Part of a small language model's weights.
Size: 16 layers, 4 heads of 32 (2 for keys and values), MLP 512 squared ReLU, vocabulary 2009, 3.42M parameters.
Architecture: rotary positions, untied embeddings, normalized queries and keys, shifted keys, gated attention, capped logits.
Training: a variant of Adam for these matrices, 7522 steps.
Each number is 500 + 25 x the weight over its row's rms, rounded and kept within 0 to 999. Layers, rows and columns count from 0. Numbers have three digits each. The size before them is the row's rms in percent of the matrix's.

# layer 9 MLP down (transposed), 512x128, rms 0.36, rows 423-444, columns 64-127
029:528512503462521491507486557522480496450471431482483508508471490524519503488467524488451498513494477469484516509457504532490514500484484476516515544528491527473478509506512455516510496448531529
050:497488513487498532480472521481509502538446524486513514467479515513530484518519461509543495502543488527472487483480505456500502477515507549432473497521488478490512470541543503518472495512528498
054:538518498534540496485409489530534516523503517473557476413508460517516485494538489497493494536501509464486528471516502484495502479478533487500524515472553487496535484515496503496500501489532520
050:507529512530517511509534470510491482498511455495584486506492495528452495497515494486439466505477496514484498501511525521510522481488467433504532474488526491476487492456479486519478471492503499
056:544501512475515475539490479555494514460486473484483512525482515494534523498483505509492535536519524474504480517506488505504507535508438484512510510510485488511468462509467460472525522522495504
063:471467515510509487529442517480470513560507455475516490493520492503507507491555493519533513477511498486498451535523488498501507512438480530508503533504481526509483482459472464497489507533545497
060:528453478521519482499525470496499471478492509500530520519498489516505496510473489496513536487517472513501479510468537460448508480451481527475528513515503479537516461474546482486492519503464529
051:486496504550486525512535524476439468518529538495467461532533539507461487539461538514491522507497506503482501509514485491511488499539492483526490481505519492481466468472504479511526468498484504
064:506501498483519524493461502480514483508492457511485500502497460503496516479475528502481534494508485490532521452523502477509484567544430472496522500487479514480514474482531544568522493495479549
057:490516480463485507485534492474498495479505457512488526499518495494496457523499531493521493472503485517484499511495502506536493467472494507553524497493475537511480492479492508543457546560527493
064:505497513489449530509484540514515491489533480491500537492498516488500492487490477488509488528508530465531510492528503492520514482485535517508477481495546549536490486489494492528484495533448469
009:505493494520530486475460516439452494511473509525500473507538497514476481537478524481509494502456514523480511456504487544485477532529458532518508527495504473501482508447532506519537509501493513
010:522501480539466514465487471457456547472523482546461474475490482488508442480473529500501515473519514517483505459499486464481503506454547494486459473512479505546524477511483515527520484484459480
060:473507524484554502494482505497510495542526477505504537538491512511493470505492523531497499478473525475464484515464474502477545544475521514478505507464528522507483550521533468495497515487506478
061:459509487495486527468489515484538477501508516485498503469457467478486513506501452513536496494528508492531521504453509503513478519532503484500508525488505510492490495519532507520517553530485498
010:511537498529514519517463507533495492501511464496478519505522517471527551455490493495487511496485514507541497513503462497520468519496533550472513536491478460504482509522514450555489531514487522
057:480536449506488515514510492517513498495499513477504495492513568475485495518513508498494535524498536535514500537484502494516537530545459479476462495476507450487502470499473539508493502482480532
050:466489551503524533477500520461512500522467477486471498541490517477513495498506517457522492501506519548505491519460534464490498520562513503489477503502527480490489476516487513455479482540482512
085:495507495503507504491499513487504496517501499504488501502497495508497497509499498486488540508494514501494501495486505504492501508508499235506494498493505492494496504500498492498487506497505488
060:523505527552485532494489494521497506556522484482481497471537500486486505526485501527481530508477493493499492495444496505493533520554501530485482511516510467458486506547565557487500544538463483
084:513464478483506494491472479506515479469674492468483484514509499488507501505512457476501511517492435480514505516484477505501502514513503503501513510504502522479478481504513480492466517481463491
059:509495508479534465503507504513498488502470502511483507549532529542492485507502523529508510549495563449532474490506493494469511488522504474499492482498509483487481514513531505531526507513501517
# layer 9 MLP up, 512x128, rms 0.183, rows 424-444, columns 64-127
107:486548501500495451494520500521480510479501492514508498500525479480498504500463511516496483477487493500497496496486503515508522501480486442534483493514496515488512483484452541500498495490431501
112:549490529477498503467520510479478565518507519510511491491474507487477482512520531481497505546528515465491493472529450516491491512527547494517532491511471451506472532499476514499541483459483493
096:484484501493466490526484499505495489523539495466520486490503510530532488475487523473458499529481474467484496476517518507487513515503534476541505504512531515513473537530449510500460497525499526
123:471553532464496531485512496502503506452539494506438509501525460540448465480460472529495482507502492469524507510478515525495512532497492462510534506494494525525464490531512511511499460493513477
114:460511497539473507505498467503490523513500499525514473528522498494543504488542490550539507511508518480493493485534521534504479509471507502536530486489494480498523502478493495480522481471507531
135:521500524547498490492510498485523502499442495462529513477507471532519534541516497496478572475496486475493543485547518500516490503511504500544497456474501510532499482487491479491476466495462457
108:433480529466512513486513498504538494515483480483481477499481502521488492495528521470519524500479529485447553505471443487473514522507557481465529487534546461514522547483517510512504486508519478
143:497531489495470464492478512451516503483476494443501502464510509495474514475492516507507507504450556465525513497544500558459501524527511473498521470486522482484565498480511544533497487472474486
116:517503521494458488497497527496447495478502521495503519495503506501481500552473503488513529487487500530483502488508493493501521473484492490507487496516463468467514518457519529462481487507496469
134:546499487485510473442497471495488482464491503496481436521516516467539503522498507549510524474445490476505518479504500482505505484472515463529483527508487485532555509523488512476518491506543478
026:497526461533514483476542487463474495471514534495487469516543476470523478509488474522500543510499491472499522513505472495492495518473531486512524466480508474523519516471503456455511537460493462
026:473496466561504487488542524488503500454541516485474457492534433492518511527489468517487521544460530497508514501540451500506480541541527492532505512470539496512475540492494480459505512460499484
134:537495474485511505524494526509498512502487506506486499517524515492508506437475493508528499474470496463503507495537492496473518478505505496469587500480475453466500526476497532506546525483506518
131:506477532461472495506493518517463531534473492478515480521472512473490497541507493512490525499492478539493510483534525553515507495468509509506484490521491468483507520462509516459522436487505520
026:470534476515480493490550490450482529479483508481457486514518433492546523515505459513485491506491514492526526516514456521519494532511526470539499488466559516503509520474476508462499502482471487
117:518488512459460531487479501522449579529520510468499483507515497490486512494526499494485515521519509484519542477524454519514471500532515502501539440498498401513499505515498468496513473468528464
100:521496545510492518443511546475534536496523520516458538496559529453522535499515489487495510543488491511483495509514499498484487521531501546492538487530525479486515500484513493483483505548503532
067:504488518525483520488489511499480487518517507473503491499536510497476474497524502513529482492474518483527494526534502536503493512470512512491533488509501500532485523471506508484545489519516504
125:516547486489509510513513555500448473475454473507478471504516474479486492471450515492477546513485533515498492484484489488550525566511534504504492525477506507488511499523464475484543513485497493
088:517525489509476536456489520479500469494507518573469499504486478490472507501537480499500502485493541511545479487479464545521521531490520444520499487499492506481516475476486524536484502515447478
123:475499498521460497485511514525526487487504518437481497491535444517532517509503449509466537505486487507490520510483499512535503516488494528478543507441500511465492489507470477511505497475504483